Each number is 500 + 40 x the weight over its row's rms, rounded and kept within 0 to 999. Layers, rows and columns count from 0. Numbers have three digits each. The size before them is the row's rms in percent of the matrix's.

# q: layer 5 attention query, 128x128, rms 0.115, rows 18-27,50-59,82-91,114-123, columns 0-127
# k: layer 5 attention key, 32x128, rms 0.142, rows 18-26, columns 0-127
q18 074:507497533488521535487475419506564548506485520522511462507502445566443528494470520455473479522509481521486435579418472466466408459500492545496488554530448447491454501464495444509549474469412467491493549539477539509486549550526488434515468575526506469551560498448442566522484546546551580519496510477536474508476448500530539526471547514510541574545464452537521514513517515418426424518566
q50 140:495500464592525504466487539446573542510478503546396487469501477526428527535489492400519511484526532492521484512448467479511403556493538520514495460485529488463435513530473455466498445512443488507510571562504515513471416520546485502503444455414458502509503472450467489538518456494484495489468442495533465412481468417522499485420438547564531545500479527471586521495522485494459584524517
q82 098:527458540566485549499520535410532488512484548501456474453490487492458562505533504480494551491530513501509537510449535517519477459487507517477481529463511517500509548510480441446519570523409407478503513490512479467533417484453512439533443473411501488492463477473576423469513467485495448461438491530528560434499496438492409457469429577550536521483450467477533500500585451465438547547508
q114 086:466498515481550479507511441481499508416492551510520547444498499513526527554515479489526508516447498462509464488440516559504418484476507529503489456408573442503523576495468395495505506532477524541412526500425496510507510581474431447553410481518489519433536504483490426468544463470549531506452470476542551439476509442520529438479476526477478544484506444508544462465425537494423513553517
k18 135:517445585526508535481480499496519498481433492451511575435562600491470542483480511496510500558495553528522484498493541554455486504487516531478480476484474500489569520487465473478510528572427483442437557500537518478505474517530542458499441458573438463487450458498451595512469478587448598521498468515460521458491459490523563527589519581502469481521471440529511472517505438446457544500466
q19 072:500475417499506544513458478492545502516579503516552525498579421412460573512447564482502479501604554525508471497532543476537557566512498528500553512448482442463522500494494531545481549500512392534470538503539515564493532441492529517462510414508537500491452525537425481517534572515438500419452502515467510453466481483543510471497455459582508522533452490501481464488454550465473475475518
q51 129:534460462510546461520488514476499507467544489547470494504511372438480520492402518481449510477565546507464536513486570484449511547485498520531527546473513513445509445530513505537522449448530469541422534486496467553489506493493418535505516488484515466471405543466473512445518523565449525465528508507462522470463487457594550472550525436536523490639532509490472415514464544488555487502515
q83 081:487420451525538497505461504486560501529506452504488510514539444450539559486418575490506518515539528532462478534475558534453569525486485517533521498461496545416507448420562495560526569465510500501469568496513507540475503469539431488487475526408536516473465497510447493458497549504466555484537522492501524489526536464540499492514551398527551504623505580485480500497574586536519455507522
q115 080:511464544516533499447512511383457542398540533485512470496560466450521528427463520504446521454598532514492499520518492463503480526477489529526490457464456468455566481560472506494624522517512489530475518482538485558477498439545479590489475534513475463460426468495489471474508512501489485464537510506445466522466551533493544486537484470573506492545537555501378457513486567552527478454529
k19 124:578516519501557491478521530429420468514552461530498558524490484519549610526508575495522484527447513479502508530465521473480562519545480416452486490494473575385481471532499452486540470550506507480449473478515563515555503481485472484506562458520471535436445537521492447547465495533455559530444489477496450491509469462573533562499507412562458488459544531561470525496464481526499450448531
q20 078:498481462501506438544501481524608504508509483487491531539524492492455479527494472524513499558499590490588490540500484437465539500477517518511467426525499455428474542610527553508460536499518531497460495526452554543551516527591485480447508446454467431542498472573480499504526528506505443460505611462509554473549506483510468524524483560547471513488475514527434560458374463488499506538507
q52 138:520529503512509423490491445534495530474577459529500521503442476472502513417512522514467435515501563451553482504451436575461478488490511557536536511528537520441451506549554440506516497534484490514472482572587518536561453454458535510463462478481453435537556452584431431436576511503516505552571488549462579486517497488473430501509481486468535489496519548497523472594465518469482484533479
q84 107:554502551468607524486501473510497460478565529484519510489513511453494516458560463572492432486451521450530501518479423531507452537499513480493575464494538564454545498483561450488446550507461553560561525536525507558554440519517518534487523462506395497534511490524435465397494498517529455502595529553439567513474500445495490488424459483452492466520543505512503477550485499487537423523498
q116 079:451459555514516412530442439516501437431559442496576494520481588498495493458548470575492447485509518439523462462416409452526516531509540559531566458485541520471474483514479470465502535485532514462524534463512481536562484432548474498488465507495437426522517520532555483488467461513544531495546475471409494549424457545520558519496466472523553517457533510563552550513483491489524488503535
k20 133:465478556424509432495535570449570513509534472489510414504465500455473537488514480455522497467543572447549393555465483523494569578558483544505403505472492469489485541519472590552466526520425519455522470545526546470570535497494526502459517475529474450526551553489546525445525489469570527500497531482483524532468532535516522485432518529490516466490581479554490518529561469554491482539479
q21 089:518453517460532464447525525455495582470523492518494543501429450470479482463551437454532570548530445550469466528496502479539493532506541444455483487465495477467620567526536451540540425481491471551500425491514423484423495452519483478486498604532510445545500480508408471441389498499484546489522486532507483504448493492498485519514558572522524463509523542476505510462471576505477514494483
q53 139:517431495528482500501487460496478564478563459518498483509503430510506525451507412535563554569453502536472438466497474428567492468544503497511492497504481454497479542520574529461568471474480506491439439393561446482488528496534507476461495445492472552503477508508535483525486420485526497532506468585443494572435530469466496491548545580487492440455560570504442465463471521510552566547528
q85 091:549486484499523502463493555534449542428527458448541475461513440537503536454504361559579518551422465504517460479526457486553460524514506493462546481464524495490566560512531527534525515494482537488469442421548473490445513542404479487457468497519536516474512515510511525543510443451516512538427473554503535513474501469498511516497528576502477441489525606496410482515434473509497505568541
q117 085:505519501494551427501473507458477466510505468461471477532523452505520497520507502525530526479466552580455476441560507435447486482458548525502521556427477494445453497443521417482584481511471442504560437469512488470523488504518505500471450385547491497534516446461493479497458522432455473488560489482472538546457543464539501572564557506511514424578514601476470480429522528561538499504543
k21 132:552486471506532406571511497491523554477497520457523524493567540479570490460514493467507477529565517493469462522502499387524431537586517466514538541521513588480459537515527583505512409464412500400484483530553479514495439529498473437553448502528501497484534466492539491440490582483435450461456532516488480488481521513426534509469490466512456514490456533520452504475493553435471484510546
q22 093:505496471488490534516420466519509460463490553477520555546534461447482550552561416539560500499518438481551476508458504439479575486495459546538566465499512580478532529519545523444508549494493514516457518532497562464479545462439508465502494460436518466585557507478444471516579435514522546435517497478473422569534545533428448460513582460537463509465485475499494466458558538512462495500525
q54 138:496447517560545494540422481416525443500488494477504598444547499463500516538557499445491479459495496462483403469529477519509499418472533539463524400489472511501449514467522510490478526407509484532492496547554512416448489407445575503481554509505441501461453505471493488455534454436488484516514462514447433492450528492536498536481530493429506541476481533490461457419511553547513467514528
q86 096:471465552556629508557469485428491462507527493490522547430575493519449473511489492549521456451429568484491443466485477547542527439483483483536569458435542482433517510551468449469441525463479455487546526558578516482455486461498522571507563518471471480452521550496441497504495514443515483509549514524517542487488563497495503533534500474510516560487488466505462585414566540499513480532460
q118 079:458456507496510550573520497538498507494578476538511558485502549520441501517552422409442510445429543477442453504546514517453468504461477509471502467550496559491502522477499459473522548508539521574509470550537482473471480440452517516564500548471419532512476502573546483496497482468487520556584486518459530420516451528504535561484482415443508570512537499488447471414436496562525478507543
k22 128:516530454541520453508552517560467461501449466479484494449461524469511431526514496501557553490481557502380458580478473415459503503443476537478494481576503500440468495541539499465567576476426487569525560529489507442526451509440516511532581467552501490484469536513470584511458552510547463553491459466511521467507543480445500535476529562538522526490511493531471477438504583439522504539489
q23 076:472510558506528475501467557515543528437579506534463504562481387507416478493482500511461546510523471474510521504493543455499535523531532480538580495612523597426443512480514472508485501504515491508480422514477496539461500467491538500507498496512489499535512479585479475506409480514460493520615522514451544468467446475442509488517484533514470467541486492507602455451573475416510462536503
q55 122:511447453546525451591442497440529548452438443558508559504503400532399462474572553524495489522473458516486552520492563480485579465546461455506419502516519502501476551550501472483516541486497484443503470478420508580441516583518525511488526511514548502495488533531514585451464451450532531548503504515472511500525441490465484503493538518560412477507463496479530437497550481501525519510506
q87 094:498516425591470506577459511493510533468393534578484538527476441507491521462545507554520502511521455444492536545506567520488532479523500523507448479496486502575472544576460541489524519517455558478451457461412532486477514557464518512446525557459510499487531477492577572459531364512542547523443523558524456493508483460485517505527563490509455464493495519523543413470510547492517518499499
q119 088:502536532589436474526439499488509549489472500527494500501544455505488553525542491563510545530521490424452466473499565516558568448509471511536504503548491552486427569516566414476511551493469506520467520465468553519459494555530529483496537484435492485579532443481491502444506401486486510513542477444409473469543568513453500408502504516579507477473498523439561490487515488454426554512525
k23 118:484503478504543497517523464411521516523515483503552465508489496507507433585500543533452459524522491452462523466561491516488485446626479476500519469473507486509482492516511437507468484471445579549492494469433580453516551452447523497461452491465545502441479422525533606519411502519529465554547467489475495519536505497529451549485440484558524438526524493457552504510509484414408555529504
q24 086:493547476506503518540524576466503458503497466577566523460506580482540548550492543489497468548452524524519501468498433457454492437516489560532480540532516461478460481493524534514553625487456505495538557475553483512466436558450468560574454535486555436456455520525530508464468458510499462538496518481534480542456469467486435568550418514551479518544543453474557556532470505500511508474584
q56 129:457456503500472547492494498477506489556483497536591544506504478488505472529514463477551464505528543543509506466515458464482485525526523540499391528532475546511510419514608430445479492543506506429568578552531508564432442485452511546482527538510479386485513487503535471513558547498464425542532552511451492507523448499492502548462448523543502472553441453464470505508434527565470482495571
q88 093:461465514454473485491490494482498519500525446538576470504508467488472431534513444498525532498521480553515487493522463463499497533488557504474498521516518553489465479476520427484485432548540430511577581573582501508430523500460492480495469528562523419478570488542467484558543627497468494508498498522526522533497493535515489620444542505526486463530510418430565488506404492528521462441511
q120 082:490469521526530468480448528504515536522490465508526499486451499503451464476471494498527554526549513576527502496590500409514505433525545532498472479454492560556469496479504528492506459606553464452496566490459485520471496506512443569545508538543503471427541520492562480470464617518519431492488479463516530595526458505547494614491454477556500531575523523475494564508521511577451469513467
k24 125:500513504517509537452556535441430518445472452455533473439469487458420486513509514464480502527529487556480465504450433425490458508561498511510464434603517476511552408402475507454498485535528453512498521532530499467473492570543516450497561521433527420517564477554446527431540409576489499537489497503476462523465557517494473506532496435508479459547498486485464487470464441480522469494538
q25 084:502502505448484467477519526520446527492472502460474557405487534538480543582508385495503457492460552464569498476478540560452553480471504435542487513513538497486512452550469510470522495438529552523494474442536514542503472526484515548624476431546569459506545550471490473598500452524530498451558469571524524538540483533511533519462518472496505436536527477452460485517459442470498471570541
q57 132:499405587523478507489458500538419485539417495487476530495456483468452528477513515513466479528490513452476529469426528589476483456486552442488482557546482500503502473439550529526558401462432489513446489436478488434504446430557542574529502567457503500496533555474501460527499544543506472576533526520538506509464485529496542467399540493449525459487517508449557543511452473510464497522529
q89 096:504455581457424470501542503514504487554496486461469617468429501488485540458468492423489479497454491449457518437470541522461506490503503475477495569608464484548456511435494565530551455492517488538515456481435453469506501443478486553498483541526523439466499511513511515544521549479451432602550460492454529518479416526517500502446505529488517514446465467509593479539464439503454480475541
q121 091:466497445487433461544498535580500491538436483511487535509467575484458574501517566476450536538503487536479526430483461512474504449488533469517444571487489553489499443459534573492492415483494483463509557534490539404456499518480551480540525491437542452535496519433497522550470572468536555433460500525583515532555485491521465510454516464433434453451455481417537480471533485502495537539485
k25 125:469462472477542524462519497591532470497539529521503543544482473457512559400516509457484411479494487507545506553480550434533520533528467418568501522547442468434498549502449467469516522408524517501567507528491436437462496469493441519472478531510467464468507479491512528573480479554510479517475524504494537510559555599533487540481609563440509528493503512456504505443481433494457492560472
q26 082:379446518472518449538519503544523543388472487434474526468474453567467490501476457478508492493404510493434529450553476467540533489538507516471427456457504492516456480500519469482460485504517501489515567509498553452457468497531477455538499512526465490475504526462518462413485497491451571460471437547516502466540411444484484568456501438504458518512565558432550570527494472437487527479483
q58 139:443522454557457515531583441521477463479459521508450549488445516522497492461504548524548491500486548456417531507573498504539532506563500567483499500466425512508541458506536514531518475484491522474477522518533594477561524549514449521501516538487441450478453431458473491424550418432503420408502565510498536507504519559498564459526510543530483472516558517481508509488527445537477502399553
q90 093:489515471580450500515540484554475493439453482475479442586469467525517516527531614488496529455497518479432481487544484511504492459559544506476498521475469468499552493566514532527492529497412488503430494533507572523573499511508466530541493483459540449516541466453527558491577414474459487455411479496457495544541535551529576448518521524556495511528455565474522434488531520512510561408514
q122 084:516459467505491551527519493539534467457526512527506461493477524464523540491469517534517514511521513433426550476461549416582578539548544528521464486483532478489491479550512485567504463417492591478506490515559509510594457500505603548538522460496486491536480466371526517521535348435516492509517519516533499544519524516481554477539517458573481517513512516549477483499439479511502517500510
k26 129:415428537453530434522510529568467510466476475534533576516502577507520509512400455541500521509513475518518507518467450525551555485538549439499479592466511453510537518495498525445502509501532426604497523495466521513436472505405553478477474472526469579493491496531489495430529446516437438515483502490529511483550561513511487443488454472508500475552511548580527493437551469509506493422537
q27 082:517550498544532517494502560516489568517507528587502554510471444484465487572455564520508528491534521447481483492511465581509545587475461446503527562569441449516534490560583560559480530485453532461534429537506462463474477584535490428433535493469524448469447485477440467429537522550528519471492482538506484458570507533538528446525504499470493523499502565526505483497394471500506540498503
q59 129:443518492491492523465516528523527450510533549547515470509536427484523466556484448543546597555541540443541498464524474536404451573479493475532509460568498490529519443516553495531475493474459549447543451495511483504470466540482472422483521482448422471539439514446493449507442489552517486562500506590452465576590502521460528475523508439486514545504510450556510441440516484517495566491513
q91 105:489463462514532517458545524481521417458505486504501484477545459546558460528447513589561504521502483424501495470466500538440442552478452422477547444521581469493563466510520477549427514500401560459515473515562506540495438547456482490491519465403458478507484489475470468531443448512519516559475557501460511479523571509448459423443560508439460479567521510533467514499478506521528530518522
q123 084:514495599479525562521490523502553500436493482556528558471525454479512463529508462492475514534547433465542502529467465507484505453506462527510545438473398594533473525497532474556482528477466532540490436547568485504437441541544550551546515469476442439513484498485446493528444574486484497567519537550460458506547537506435497493504496448465517551515596405515426542469493523529489479499509